Each number is 128 + 32 x the weight over its row's rms, rounded and kept within 0 to 255. Layers, rows and columns count from 0. The size above them is the row's rms in percent of the matrix's.

# layer 4 attention output (transposed), 224x224, rms 0.053, rows 149-159, columns 112-223
size [ 95 105  98  83  90  89  93  84  91  93  91]
[[209 180 148 136 173 120 153 126 107 125 118 146 143 109 220 142 153 119 115 129 215  76 114  79 132 162 128 117 226 166 127  59 164 118 142 110 108 160 155  99  70 170 117 116 100 104 164 146 124 123 152  80 111  85 138 133 136 133 109  65 125 165 119  48 113 142  62 118 105 157 114 124 102  99 171 111 129 162 159 140 133  91  71 127  85 121 114  99 172 136 122 116 127 151 166 153  85 156 162 173  98 123 131  97 142 111 161 147 141 178 126 122]
 [144 156 119  46  62  64 135 129 108 104 142 135  91 117 180 103 123  85 128 111  78 160 173 133 126 172  90  82  90 110 108 134 151 134 110  73  95 120 149 189  77 101 123 123 137 139 115 138 139 164 118 145 134  69 127 127 192 204 112 135 138 132 145 135 127 105 118 112 105 125 125 120 120  88 128 132  78 137 160 103 113  70  81 138 131 115  83 167 157 101 141 135 165  90 155 173 123 129  79 178 140  93 112 206 136 130 138 145 142 130  92 137]
 [100 112 139  79  74  96 120 204 111 155 159 113 113 152  50 106 116 116 140 110 111 155 141 144  81 114 150  66 120  93 115 142 152  57 164 149 140 120 114 158 126 114 101 113 114 108 136  98  80 119  83 166 122 156 116  99 160 205 158 136 149 167 143 163 125 121 117 158 134 102 142 135 213 156 125 174 163  91 153 123 107 148 136 143 135 149 222 120 132 111  61 122  57 156 107 117 166 139 130  93 183 132 142 123 127 147 140 120 139 158 140  96]
 [184 124 122 161 133 123  87 104 182 126 151  74 141 104 137 137 123 144  94  96 124 132  68 147 152 144  81 105 176 122 200  67 164 110 130  67 137 124  98  61 117 167  78  97  80 140 192  59  75 123 134 133 113 164 153 122 199 136 136 110  83 144 146 136 110 136 139 133 149 136 110 156 119 178 144 105  81 118 145 108 166 127 123 133 167 138  72 125  70 167 119 101 182 149  99 145 141 139 166 167  83 136 158 114 124 203 157 185 129  65 122  85]
 [165 154 104  90 132 113 120 103 100  91  54 142 146 169 235  98 126 119 126 101 114 128 121  88 143 136 111  78 179 157 139  85 153 113 124  28  59 189 129 131  80  95 121 176 150 147 129 108  77 130 130 183 130 129 164 163 185 157 166  83 117 127 147 119 148 132 166 191  82  47 116 135 118 138 140 103 147 141 175 152 107 154 164 115 166 121  81 150 120 176 153 107 117 108 107 110 114 145 150 119 104 148 178  83 129 174 127 123  96 145 125  93]
 [201 122 127 141  43 138 156 108 137 117 138 116 154 123  93 113 171  62 129 156 169 177 148 118 127 159 160 170 120 101 121  95  86 208 156 201  98 136  88 100 129 174 162 174 172  69 132 152  96 110 135 142 126  89 149 153 106 132 160 111  92 111 130  84 146  80  89 127 145 102 137 108 142 143 174  84  91  84 101 197 156 161  59 145  83 100  77 144 140 148  71 128 120 135 121 186 183  99 136 149 124 124 141 157 161  27 121 156 118  70 190 134]
 [115 123  65  82 148 125 142  98 129 166  63 127 121 126 143  99 144 141  84  89 131 131 134  98 136 148  97  89 110 155 139 142 107 141 131 146 155 121 143 120 109 167  99 151  89 160 145 138 201 126 125 111 144  73 136 110 186 126 119 131 124 113  96  97 101 119  76 139 120 140 116  39 169 108 123 158 153 177 176  86  99 101 154 113 149 142 103 137 113 166 188 203 167 139 182  95 221 116 111  98 180 164 147 108  89 190 103 145 128 200  60  80]
 [150 116  96 143 101 130 105 177 117 152  98 131 146 167 106  84  26 115 162 136  80 151 115 120  64 125 148 144  95 105  63 196  96 101 120  86 186  94 100 163 174  78 130 122 163  93  90 168 128  98 124 148 125 103 121  97 117 155 151 145 133 103 128 141 161 136 101 132 179  75 139 152 155 170 104 130 159 108  59 131  97 142 151 128 112 153 144 162  85 128 138  64  92 157  94  58 130 149 132  44 144 145 104 132 137 130  87 102 173 124 199 138]
 [155 102 151 166 140 115 165 161 145 171 132 140 186 133 153 120  97 118 182  75 192 186  98 119 103  86 175 132 107 108 109 156  86 161  97 120 143  76 141 193 152 107  61 153 120 109 144 165 134 153 117 132 113 136 127 124   0 124 113 181 144 131 142  93 104 177 122 159 137 100 141 129 137 113 162 128 132  98 121  87 143 142 192 117  98 106 113 171 185 137 157 118 131 131 127  97 142  78 141 114 162 104 116 144 126  85 129  59  55 129 136 120]
 [185 188 124 131 126 122 123 130 113 104 137 155 108  94 153 122 105 101 120 184 114  79 168 104 140 182 121  93 158  89 105 121  74  79 183 113 197  85 126 192 145 159 154 120 164 157 131 134  86 187 124 120 147 100  88 125 140 110 120 117 113 103 128 108 126 124 110  91 155 158 125 169 132  98 166 155 100 187  80 135 127  98 119 172  92  80 115 112 147  83 118 126  91 115 103 150 121 171 147 103  55 159  48  46 108 111 120 191 171  63  86 147]
 [ 87 121 164 129 131  79  99  94 183 113 156 194 146 152 160 115 117  80  99 115 145 104 139  95  90  76  65 115 143 120 113 115 130 160  61 105  77  82  85  97 145 152 130 146 137 150 109 129 143 114 131 148 117 158 144 103 196 188 102 106  80 132  78 119 115  97 107 125 130 136 115  72  72 163 110 153  99 182 109 123 120  86 148 149 139 175 140 151 121 141 154 143 214 151 126 104 208  61  94 139 163 115 146 141 150 199  85 126 135 174 109 119]]
# layer 4 attention value, 224x224, rms 0.0221, rows 150-159, columns 112-223
size [ 93  92  78  87  89  94  87  93  89  87]
[[100 144  63 146 155  96 154  93 184 145  89 171 112 107 117 148 121 140 123 121 109 108 129 125  95 101 137 140 132 138 194 159 168 169  98 138 120 108  85 113 138 195 154 147 133 118 231 128 131 110  87 120  64  66  89  42 124 137 123  89 140 183 105 157 158 161 122  79 112  52 174 175 121 110 160  96 131 123  71 160 139  69 124 121 136 131 158 126 152 151 121 161 119 146 141 153 107 110  96 143 146 175 177  60 109 110 174 114  98 138 126 112]
 [123 115  97 172 127 145 154 137 163  79 139 156 160 159 123 162  96 147 136 160 116  80 136 129  94 121  77 101 135 154  82 124 117 124  39 136 160 102  86 107 136 102 149  82 149 150 107 150 120 166 139 124  78  98 184  65 112 152 153 110 185 160 122 133  88 166  49 194 111 123  81 128  68  60 102 132 143 136  87  87 123 127 221 101  99 153 114 149 134  93 157  97 113 142  98 112 180  90 155 115 136  99 141  88 108  88 100 110 156  52 162 119]
 [ 74 100 126 130 111 151 129 178  94 119 142 158  73 184 125 129 126  63 119 136 150 114 100  62  90 139 122 140 124 146 112 129  97 154 163 138 138 133  99 147  83 148 134 111 100  97 151  89 107 108 128 180 195 157  86 160  81 155  96 105 120  64  98 141 137 176  83  89 131 106 154  86 131  96 156 183 110 227 156 120 192 133 107 160  75  79 113 167 123  92 126 107 111  76 122 140 132 160 127  63 148  74 180 163 134 117 131 182 119 131  80  84]
 [100 100 101 135 141 132 101 177 143 112  80  99 134 127  95  47 150  60 147  93  77 127 137 101 121 126 147 124 131 145  90 130 154 145 148 161 136  87 133 156 142 131 100  99 133 121 180 120 154 109 112 145 137 141 108 139 134 135 145 164 127  96 124 111 214 136 155 116  79 108  89 115  90  99 154 140 134 165 152 173 161  82 128  93 151 141 130 197 179 132 133 130 182 128 158 149 118 144 137 137  73 127 116  90 154 151 182 107 133 108  36  75]
 [104 177 148 122 127 104 106 129 164 183 146 115 158 109  49 141  88  93 130 110 137 130 114 137 108  98  40 166 130  74  96 178 146 141 166 151 134 125 158 135 131 106 134 122 134 132 122 131 123 106 187 190  74 171  98 104 137 148 173 158  93 130 151 130 120 143 190 147 133 114 171 109 155 113 127 159  72 121 144  96  91  73  77 117 126 158 147  96  69 184 164  97 118 142 116 168 134  98 133  98 150 128 168 126 140 125 129 163 108 140  80 127]
 [176 174  55 161 100 119 171 117 122 169 114 150 111 167 118 117 103  95 109 137 128  94  98 159 145 162 120  93 127 202 134  97 174 126 160 156 158 162 151 116 128 142 101 140  93 105 149 105 142  80 147  71 131 183  74 169  95 100 161 170 151  76  83 118 167 164  88 113 154 143 127 173  78  83 116 111 115 157 100  98 110 123 148 105 121 171 194 112 141 127  85 115 170  87 155 105  51 137 105 123 138 109 123 173 134 134 220 126 147 159  98 126]
 [155 118  94  83 112  77 130 146 124 115 150  87 145 146 141 123  85 119 109 149 131 127 173 128 145  71 115 140  98 167 120 148 125  83 114 160 140 161  86 119 121 153 135 133 120 103  84 130 108 202 151 135  61 148  93 164 135 143 171 127 133 126 142  97 138  12 204 157 124 140 147 166 161 175 161 116 107  65 162 157  98  99 156  77 151  99  78 114 132  80 136  92 123 179 128 155 128  43 142 149 148  92  99 170 104 148 153  84 148 170 164 150]
 [175 143 170  99 153 141 133 163  89 199 117 162 150 112 151 160 130  87 109 120  78 118 110 132  93 112  44 133 153 140 130 155 102 130 100 143 148 101 173 106 122 147 136  83 156 115  61 109 156 195 139  97 152 146  81 150 135  72 128 135 143 139 182 105 101 113 121 153  90 129 123  89 173 173 105 189 131  79 136 149 123 195 106 115 118  99 127 148 119 100 190  90 131 156 149 115 104  95  98 112 117 181 120 154 121 100 102 118 114 181 127 136]
 [101 103  79 110 133  90 154 182 183 149 142 161 156 132 193 123 180 132 148 143 114  89 171 161 149 150 105 177 108 169 150 107 115 133 147 131  85 115  86 128  93 165 157 135  61 110 131  79 192 127  55 109 109  94 155  89 149 128 163 136 176 102 125 135 139  90 168 130 138 105 163 159 141 175 139  66 121 103  97 133  77 146 114 172 121 115 148 111 117  29 140  63 124 125 159 108 136 102 158  90 175  85 140 165 135  75 101 112 160 144 159 165]
 [121 130  77 152 150 111 126 105 108 190 143  70 112 141  72 101 132 167 140 151 108 116 108 140 134 132  93 118 142 143 164 129 131 110 116 112 133 126 118 121 123 101 100  75 161 132 178 172 151 103 122 115 119 131  72 174  74  76 112 139 153 182  98 158 154 102  83 120 119 160 102 139 177 157 142  62 138  98 113 100 176  86  50 126  99 136  97  72 109 165 106 110 140 133 190 130 108 135 106 151  98 143 128 161 106 132 177 121  82 143 137 167]]
# layer 4 attention query, 224x224, rms 0.0392, rows 160-180, columns 112-223
size [ 96 101  69 270  82 178 246  50  93 104 106  89  96  92  90 100  99  91  83  96  89]
[[122 107 126 161 138 125 119 171 158 138 132  88 138  85 119 121 146 117  99 117 154 219 150  50 117 163 163 115 131 140 149 118 105 115 130 133 159  98 151 128 101  56 126 167 128 144 138 100 190  82 105 161  90 128 145 160  64  89 191 136 102  89 132 112 118 163 138 122  96 102 120 145 130 193 105  68 147 155 158 135  82  42 145 137 108  90  82  75  48 110  80  95  97 142  96 134 160 145 149 180 140  94 146  82 154 134 103 100 179 135 107 156]
 [161 152 120 130  93 117  80  98  98 176  57 130 123  95 117  89 121 146 147  90 106 110  87 135 133  68  70 158 165 111 142 131 161  84 112 132 102 148 109 162  89 127 105 112  82 165 135  91 114 143 161 119 175 136  79 107 129  95 119 147 165 103 123  90 203 130 182 107 199 178 145  93  34 147 127  84 120 120 155 120 146 135 103 151 145  53 145 168 181  75 119 159  73 127 157 157 133 149 165 131  87 171 170  92 109 126 178 128 152 120 111 116]
 [ 77 116 111 117  77 129 135 131 141 125 139 129 117 139 152 102 100 160 150  88 110 119  48 130 158 133  58 116  72 118 128 175 127 124 138 173 131 195 101 172 146 151 118 121  58  88 132 147 134 135 114 103 170 143 110 153 173 217  76 147 158 186 119 142 140 133 136 146 156 167 159 127 179 133 166 139 106 124 109 105 114 146 135 151 108 190 173 196 150 168 134 111 133 110 145  48 102 157 119 150 146 126 147 109 133 142  94  79  92 133 124 149]
 [133 117 103  80  99  83  82 120 110 164  91 180 148 122  88 116  59 165 139 150  75 155 148 138 117  63 130 150 181 152 147  70 171 130 114 115  74 121  97  76 132 145  90 150 130 165 157  68 119 121 113 155 149 147 161 108  69 109 121 109 144  90 125 133 142 105 166 100 204 146 165 123  79 135 129 145 139 178 135 150 104 150  73 160 166 103 117 110 136 103 149 149  85  93  81 121  89 117 169 124 114 189 150 106 117  67 148 179 139  97 158  71]
 [138 131  91 153 127 166 106 114 115 147 115  55 142 160 169 153  97  92 140  83 117 157 115 101 134 140 122 165 127 205 122 170 181  70 110 145 116 136 151 178 140 107 114  48 167 155 162 101 174 122 171 110 139 127  76 166 139  72 134 120  92  97 144  84 138 170 135 111 137 168 122 134  47 141 170 126 146 174 182 128 145  95 118 206 102 111 139  88 125  81 162  90 101 121 189 171 174 102 168 177  91 145 173 130 129 143 172 167 141 103 106 134]
 [117 155 114 113  89  91  83 106 109 154 103 164 110 113 111  91  97 170 121  85  64  89 131 160 155  55  47 108 173 149 128 134 159 139 135 150 120 126 152 161 135 167 108 106  96 134 154 112 102 184 125 125 148 137 135 117 156 162  78 129 186 126 137 125 128 119 140 122 191 181 146  83  98 103 130 179  78 100 111 112 138 192  58 157 154 144 189 175 214  94 147 164  92 134 136  77  92 122 141 115 132 168 124  59  86 118 144 157 146 164 129  77]
 [121 135 162 148 168 166 183 130 140  98 159  72 131 156 162 162 173 103 138 122 172 119 103 130 140 181 128 101  79 102 100 196  96 147 143 128 165 149 139 171 121 127 149 104 127  88  99 182 133 135 132  88 133  94  94 151 192 166 134 163 115 158 139 135 114 149  94 145  46  88 113 125 180 124 160 111 128 112 125 124 138 102 192 113  85 170 122 130  97 171 127  98 171 156 168 127 149 138  80 145 156  72 111 142 137 189  98  57 115 157  95 182]
 [188 143 119 131  78 121 140 154 118 139 121  88  91 150 142 105  98 100 122 125 145 100  27 101  84 145  95 139 135 144 165 184 185 115 160 105 103 191 100 182 156 121 150  97 102 106 107 149 120 136 148 136 135 177  51 104 204 168  61 131 170 145 122  81 170 157 110 114 156 125 119  86 141  95 149 130 108  87 171 131 157 169 119 131 120 135 130 130 149 182 103  56 151  93 138 118 129 124 140 136 192  91 136  96 129 133 129  98 139 121 135 119]
 [188  85 127 115 141 114 153 132  89 138  70 167 160 101 102 156 169 116 140 156 161 197 155 162  93 111 143 163 138 136 148  68 111 137 187 175 150 115 147 128 105 153 134 104 117 129  95  99  91 151 147 123  79  74 132 144 119 112 167 154 108 110  87 152 137 114 125 174  63 129 160 103  75  81  87 112 127 132 117 157 136 178 150 158 145  98 134  53 131  94 120 185 144 170 103 121 177 141 123  80  88 107  98 151 109 121  47 122  81 113 132 114]
 [131 128 125 130 155 102 104 140  96 165 131 114 170 129 125 146 162 103 125 112 168 191 100 137 123  89  74 117 120 106 124 128  70 105 145 157 133  24 145 135 115 142 122 129 155 149 142 119 124 100 144 123 118  67 126 140  51 111 127 155 102 195 143 144  94 197 151 179  74  46 150 124  94 110  80  96 114 143 144  88 135  90 113 149 166 131 131 106 135 137 160 150 101 191 115 159 137 126 133 151  89 174  65 173 151 101 128 203 154 120 159 145]
 [133  97 113 103 139 118 136 100 158 106 105 111 149 157 142 151 172 154 155 162 151 164 176 183 103 120 118  96 123  98 101  98 128 148 133 142 123 150 143 163 111  91  95 144 103 120 126 120  98 136 187  87  92  75 121 168 118 196 142 127 117  92 119 121 115 115 152 140 107 139 159  23 131 155 133 113 215 199 156 163 180 135 204 132 169 160 161  94 159  91 181 170 126 120 143 147 106  66 113  90 190 124 148 150 146 129 158 170 113  80 120 118]
 [121 146 130 150 162 100  81 155  96 123  96 160 143 104 155 138 131 135 116 171 122 155 136 107 126 199  95 180 110 115 136 130 178 135 115 145 111 129 121  93 120 107  74 155 151 147 131 142 145 118 142 137 111 152 105 169 119 156 169  90 141 126 122 165 129  80 130  72 103 122  63 115 168 124 165 159 166  85 204 171 115 137 118  78 152 127 132 131  90 127 119 187 121 128 117 124 100  86 113 136 103 129 128 148 140  67  82 112  84 117 126 168]
 [112  63 117 142 122 120 102 104 132  96 156 121 157 144 154 108 123 124 165 101 185 151 151  93 149 135  95 180 122 108 169 116  77  87  70 123 153 190 166  83 124 132  96 100 128 129 103 159  63 112 124 137 154 162 156 136 114 143 134 105  71  97 131 134 135 153 136 162 182 219  59 123 130 100 118 171  65 125 172 109 101 133   8 159 136 151 120 158 164 119 147 105 108  92 115 102  74 154 128 139 102  93 127 159 124 128  91  92 172 136 164 105]
 [149 163 141 126 115 146  83 146 131 140 121 134 119  90 112 148  83  88 144 127 105  67 180 204 148 172  98 102  79 102 114 171 173 115 122 102 103 174  31 124 117 158 131  95 122 124 150 176 185  95 120 159  72 111 167 105 153 111 117 130 114 111 131  82 168 126 120  62  87 135 121 142 142 125 144 120 141 162 167  51 104 162 136 103 105 143  74 152 102 128 111 170 139 102 148 174 151 126 116 118 146 167 170 109 155 113 113  78 156 146 146 173]
 [186 128 149 124 209 102 141 110 132 154  68 131 174 144 131 156 165 109  86 118 149 123 115 114 125 147 141 110 139  83 174 113  83 147  79 120 138  56  92 127  85 137 175 122 116 172 108 110 184 133 134 180 188  71 124 182 131 101 143 225 134  83 109  78 144 141 117 113 128 116 158 117  85 154 132  68  94 116 136 135 166  87 172  86  96 102 112 118 136 156 109 149 121 153 138 164 222  48  93  94  98 142 127 192 143 151 120 110 142 144 120 144]
 [122 104 112 144 166 137 157 120 131 126 136  99  97 132  87  98  94 149 147 118  88 129  45 174 114 134 114  66 108  81 129 150 183 113 107 112 109 191 130 127 166 134  89 177 191 106 149 118 127 180 114 116 127 131  86  97 104 138  84 190  92 221  77 159  94 144  44  81  58  66 161 165 156  60 157 173 136 124 100  93 152 179 103  82 167 127 185 112 183 105 112 158 153  96 190 161 137 109 112 136 167 127 152 103 151 121 146 127  72 119 142 155]
 [180 116 160 159 127 171 110 120 168 185 173 145 138 118  60 199 134 108 109 110 118 158 109 171 109  85 131  97 130 122 142 113 158  95  73 133 162 151 116 169 170  93 131  70 132 125 156 129 119 121 178 117  59 191 143  94  95  73 102 186 149 179 147 173 152  97 128  89 139 144 113 161 152 129 117  90  97 153 137 127 106 130  44  83 132 157 113 121 181 100 139 127 129 165 117 128 139 110 174 126  93 101 110 183 206 117  88 133 205 149 131 152]
 [ 46  83  95 146 117 119 117 135 152 128 154 156 124  74 196  86  94 141  79 118 142  41 151 146 174 158 174 148  78 121 111 144 113 112 116 106 146 104  81 134 116  98 129 127 167 114 164 109 160 132 105 157 106 122 149 203 115 149 122 146 109 150 118 148 173 121 143 142 151 174  87 119 104  98  75 162 121 138  51  84 136 146 145 126 109 137 137 149 117 127 177 120 100 128 104 144 115 112 123  84  57 140 139 183 144 148 107 170  82 157 138 129]
 [137 137 125 124 193  99 153  63 106 152  98 127 111  93  86 182 174 103 143 153 121 153 199 101 137 188 159 154 169 130  80 131  96  64 144 157 124 120 128  83  54 159 177 117 144 141  97 127 117  99 148 114 166  83 159 154 128  57 141  84 118  92 103 110 122 140  53 180 133 117 111 120  86 128 145 137  59 125 115 133 156 122 113 142 155  74 149 113 199 147  75 192 129 173 101 150 189 112 119  87 147 142 144 116 156 106 120 182  85 142 182  80]
 [117  83 143 150 173 135 147  93 150 138 131 125 202  85 143 129 123 174  78 149 136  62  84 149  78 131 118 162 137  94  80 112  98  89 131 135 137 116 130 153 109 153 119 108  88  82 137 140 163 135 147  86 121 160 139 103 123  59 126 159 142 154 108 107 115  96 139 128 156 133 150  53 110 100  87 155 157  83 101 109 118 215 190 148 140 111 140 158 153  65 151 174 123 146  57 192 191 172 109  68  85 163 113 222 180 137  85 182 138 124  49  79]
 [157 175 163 137 140 114 124 108 109 111 136 118 107 162 138 125 124 102 126  74 180 157 108 183 128 133 103 114 139 153  95 166 115 148 207 130 121  84 117 131 129 143 116 109 199 154 169 113 160  98 133 114 133 146 118 156 119  98 113 165  94 119 139  91 148 125  83 159  95 157 132 111 116  82 184  68  64 191 117 146 194  75 139 183 125  88  90 159 164 136 133 107 180 160 101 117 130  84 119 119  32 122 141 125 137 137 158 116 122 143 108 167]]
# layer 4 attention key, 224x224, rms 0.0354, rows 160-179, columns 112-223
size [ 93 168 155  38  89  49  53 300  98 105 105 101  98  93  92  97  95 107  96 109]
[[214 132 109 110  82 135 111 126 133 190  96 104  80  78 114  91 142  91 178 136 141 153 106 122 106 114 119 157 123 156  88 101  95  99 145 119 111 159  51  73 110  88 108 129 107 139 200 141 133 167 161 156  84 113 144 135 115 155 142 162 150 191 117 165 119 123 175 138 165 166 130 146  85  90 146 103 178 105 118 151 162 105 140 123 135 140  95 114  89 103 148 148 154  95 143 113  88 128 101  91 122 125  94 168 146 130 209 152  89 101 174 138]
 [110 100 159  95 170 159  71 141 140  92 101 102 110 131 138 173 130 146  92 143 107  72 102 129 106 124 149  25 185  94 135 112 188 151 185  91  87 116 107 172 158 162 136 112 167 169 107 118 180 139 129  89 163 114 148  97 164 125  50 177 118 149 119 108 132 137  41  79 114  79 172 124 172 120 143 189  60 175 125  89 181 128 126 147 103 106 172 149 146 125 141 195 175 100  95 187 144  90 153 112 162 114 131 112 135 117 120 162 128 139 108  81]
 [111 129  87 200 101  80 212 136 111 156 180 136 147 130 133  99 159 119 177 131 132 157 147 152 176 129 135 176  72 149 108 132 116  75  77 170 207 112 132 108 122  65 127 142 114  27 145 154  61 129 105 162 112 156 122 130  90 126 200  69 142 140 169 156 128 120 178 134 132 140  96 134  94 169  94 103 172  97 114 162  98 127 117 133 156 164  90 134  89 110 122  76  98 174 109  76 102 143  95 150  87 133  96 132 143 143 161 113 117 131 153 171]
 [167  75 142 166 137 163 104 107 113  53 131  81 111 138 158 153 106 115 137 118 146 124 186 114  98 158 115  96 161 105 114  88  69 130 163  92 109 115 159  93 135 155 140  85  54  79 101 133 158 140 136 100  72 111 162 176 177 106 119 157 101  89 101 171 130 144 116 129 103  82 170 110 188 127 153  93  77  75 148  91 144 162  92 154 150  96 139 140 166 104 114 130 151 153  96 120  77 156 110  68  81  78  88  79  86 150  85  93 129 195 166 166]
 [110 133 141 147 128 161 134 162 112  93 145  75 141  49  69 130 123 104 119 138 153 114 106 171 140 128 108 124 109  86 154 157 124 149 147 159 128 123 124 129 129 140 119  84 107 113  80 136 127 169 100 101 115 108 118 127 164 131 137 173  99 166 155  94 113 125 117 136 107 109 118  92 163  89 143 126 123  91 141 118 111 162 135 129 116 130  92 151 147 194  93 106  63 155 153 154  82 210 105 124 139 107 156  93 151 131  94 135 171 143 129 148]
 [193  97 128 140 144 112 113 101 168 191  73 119  89 123 112 118 136 138  67 205 109  73  94  90 110  93  78 138 145 139 159 118 185  79 167  91 120 161  99  88 186 107 144 132 100 141 111 106 123 117 180 152 144 165 104 191 160 167  84 125 167 106 108 127 130 126 152 130 149 112 108 109  77 112  94 164 132 178 142  90 114 110 120  63 159 150 144 149  74 106 144 143 118  87 159 103 130 102 165 146 125 148  91 160  82  89 130 141  94 108 129 138]
 [101  89  90 170  88  91 184 159 131 171 234 144 144 115 131 106 149 126 194 161 152 128 148 146 132 155 182 160 111 123  93  90 141 137  84 186 163 108 134 106 150  71 148 101  90  58 109 150 131 157 107 117 153 145 131 114  60 100 157  41 116 150 172 165  94 129 129 148 169 120 118 148  99 181  94 105 159 110  93 174  84  84 103 128 122 162  53 113  79 119 113  67  62 155  62 103 107 150 128 126 138 121  96 153 129 126 120 168 129  98 178 158]
 [102 123 113 193 102  85 180 134 102 156 187 140 162 118 130 124 140 113 154 116 141 165 151 144 181 143 124 164  38 156 114 136 104  92  84 154 224 108 145 120 141  70 145 140 104  35 145 173  78 110 120 154 120 151 138 109 105 138 209  71 123 163 180 153 115 122 158 137 113 134  97 147 105 153 104  98 185  88 118 165  84 123 125 151 146 166 116 131 107 110 140  90  85 195 113  89  93 149  96 142  94 128 115 142 161 167 143 124  93 133 147 175]
 [104 147 131 161 143 125  79  83 116 108 147 105 163 161 100 150  74  93 155 221 126  86 163 113 111 151 135  84 130 130 141 127 158 101 120 106  91 157 121 154 109 105 143 167  97 182 117 100 178 101 113 146 110 151 134 225 190  96 127 151 168 118 180 189 116 103 120 117 153 135  92 120 166 137 143 100 145 161  98 132 158 106 130 104  87 173 165 130 153 146 127 184 154 112 118 123 147 136 140 114  86  78 125 168 159 138 208 116 129 113 103 114]
 [161  95 122 144 114 126 155 163 146 103 137 165 122 132 142 171 156 103 125 154  97  74  76 146 147  94 148 117 167 115 137 170  97 124 125  72 146 195 112 110 121 159 122 151 148 126 159 112 148 151 101 129 116 128 112 219 114 141  92 197 165  59  81 139 153  63 132 138 188 197 123 143 119 167 134  62 136  93 119 123 156 148 136 116 111 109 136 164 121 169 152 180 173  37 111 148 154 129 135  88 144  79 160  96 112 153  87 117 135  98 145  95]
 [ 47 128 163 162 151  84 114 111 157 119 122 136 132 201  97 107 168 129 120 151 111  74  63  72 126 168 131 132 221 143 133 147  92 131 149 103 151 114 157 153 138 143 139 157  80 108 148 155 159 140  77 153 168 103 118 142 175  68 133 141 133  75 142 163 139 106  67 123 127 113 101 146 139 145 175 106 110  95 129 167  91 110 119  97 106 109 106 137 117 166  98 124 143 106  92 140 121 146 122 165  68 112 111 158 156  87 132  79 103 100  87 130]
 [137 157 180 140 104  97 128 112 137 119  96 111 137 131  70 199 123 116 128 154 145 143 185 139 111 140  98 105 196 163  89 127 100 147 160  92 160 154 189 180  77 142 173 157  75 153  75  83 154 164 128  87  84 115 210 181 161 138  85 175  71 155  90  89 178 120 155 123 112 107 158 105 122  93 139 105  93  97  98 122 135 155 171 146 217 113 122  67  85 121 139  84 120 179 133 116 158 163 115 133 121 117 164 135 131 142 121 148  79 109  85  66]
 [141 172 162 114 166 171 110 156 146 138  85 139 178 141 179 139 162 114  97 154  57 120  99  91 153  62 124 126 174  87 143 134 205 135 124 137 143 110  99 154 126  97 118 125 143  79 179 107 155 109  95  97 135 179  62 142 131 110  98 149 192 149 161 175 155  60 141 138 105  93 180 106 173 208 118  96  73  99  84 137 190 121 165 114 188 120 162  86 112 184 118 188 177 144 157 125 141 103 124 120 173 119 132 152 142 104  92 108 129 117 134 138]
 [ 98  99 131 100 130 106 124 160 117 129 143 106 148 135 117 104 132 153 112  80 192 173 172 125 124 134  91 175 119 178 126 108  77 159 135 146 127  89 180 136 120 124 126 143 140 163  72 104 110 175  86 103 128  81  96 142  95 168 163 153 150 169  77 121 129 198 151 145  91  99 130 134 143  87 119  99 175  59 184 183 155 109 124 112 142 131  63 102 135 148 114 106 103 201 190 110 126 133 107 161 131 145 127 118 123 154  64 110  78 217 143 131]
 [130 102 127  95  93 131  69 171  70 135 180 136 101 188  92  86  89 133 139  73 142 103 141 112 101 142 100 185  98 171 102 144 149 151 109 143 104 131 172 113 139 142 139 129 130 144 132 126 157 109 139 134 105  98 119  74 109 137 150 103 105 134 122 124  61 165 116 170 147 100 157 188 151  41 123 137 178 154 203 113  79 168 117 131 158 131 134 149 127 184 154 127 176 136 187 148  95 188 156 145 150 140 151 139  53 147 133 180 100 113 123 177]
 [132 155 161 105 116 152 111 135 115 121 146 139  82 126  84 119 111 111 153 102 161 128 143 161 104 162  79 138  53 185 116  90 137 179 155  98 158 113 121 123 129 136 161 133 118 138 118 153 124 143 148 141 100  88 175 108 101 163 144  67  73 115 101 107 137  95 146  96 177 117  95  68  93 182 118 128 162  86 122 179  92  90 170 168 106 161  44  88  84 102 128  81 105 174  71 131 106 108  93 180 139 145 130 105 113 102 116 128 107 166  96 141]
 [ 61 152 111  66  97  64 131 104  95 159 163 119 107 100 137 156 125 141 145 120 112 104 133  96 169 124 123 132  63  52 148 165 198 162 101 130 176  79 101 147 133 130 122 147 155  82  97 146 173 123 130 159 141 136 121 130 128 199 148 126  85 124  93 108  76 118  98 118  97 125 191  71 141 183 130 205 168 104 115 138 165  37 155 103 139  88 120 123 136 163 113 134 151 124 142 124 175 137 117  95 137 103 170  20 145 114 100 158 159  77 138 124]
 [171 147  99  82 137 108 167 162 147  72 119 109 166 123 198 158 180  94 118 153 132 117 184 139 163 120 156  88 156 222 131 136 178 155 162 172 149 132 123 161  87 119  87 179 137 141 149 148 123 171 149  54  95 107  79 137 110 120 141 117 140 111 134 114 122 149 145  91 150  90 202 138 132 166 172 164 133 123 136 132 110  97 136  75 133  88 141 134 144 174  69 113 154 117 104 141 130  93 165 184 169 149 128 148  75 123 131 102 139 122  76  85]
 [151  77 134 171 133 146  78 130 148 133 147 138 134 234 102 123 102 156 140 121  68 110  95  97  88  99  89  95 118 134  93 118 104 187  89 117 111 104  36 163 159 105 145 150  92 153 161 139 117  98 123 138 108  99  56 112 119 150  92 170 117 125 130 202 118  89 165 112 125 105 150 149 170 159 112  91 120 151 151 113 136 104 133 171 120 136 122 120 106 105 151  89 162  73 108 137 114 148 126 164 144 125 153 154  67 101 174 113 168  95 115 165]
 [136 112 109 132 118 136 179  96 133 128 118 127 116 171  89 140 116 122 144 123 103 126 102 152 187 168 146 127 116 183 193 109 143 162 115  98 138 122 143 162 116 153 124 122 113 179 125 133 111 113  66 158 106  92  96 175 133 168 171 174 152  48  95 143  84 166 145 137 121  76 125 201 196  53  58  95  99 141 136 104 136  72 112 130  58 129 171 194 161 154 126 130 109 113 160 142 124 127 151 171 167 107 142 138  95 121 201 172 109  91 129 191]]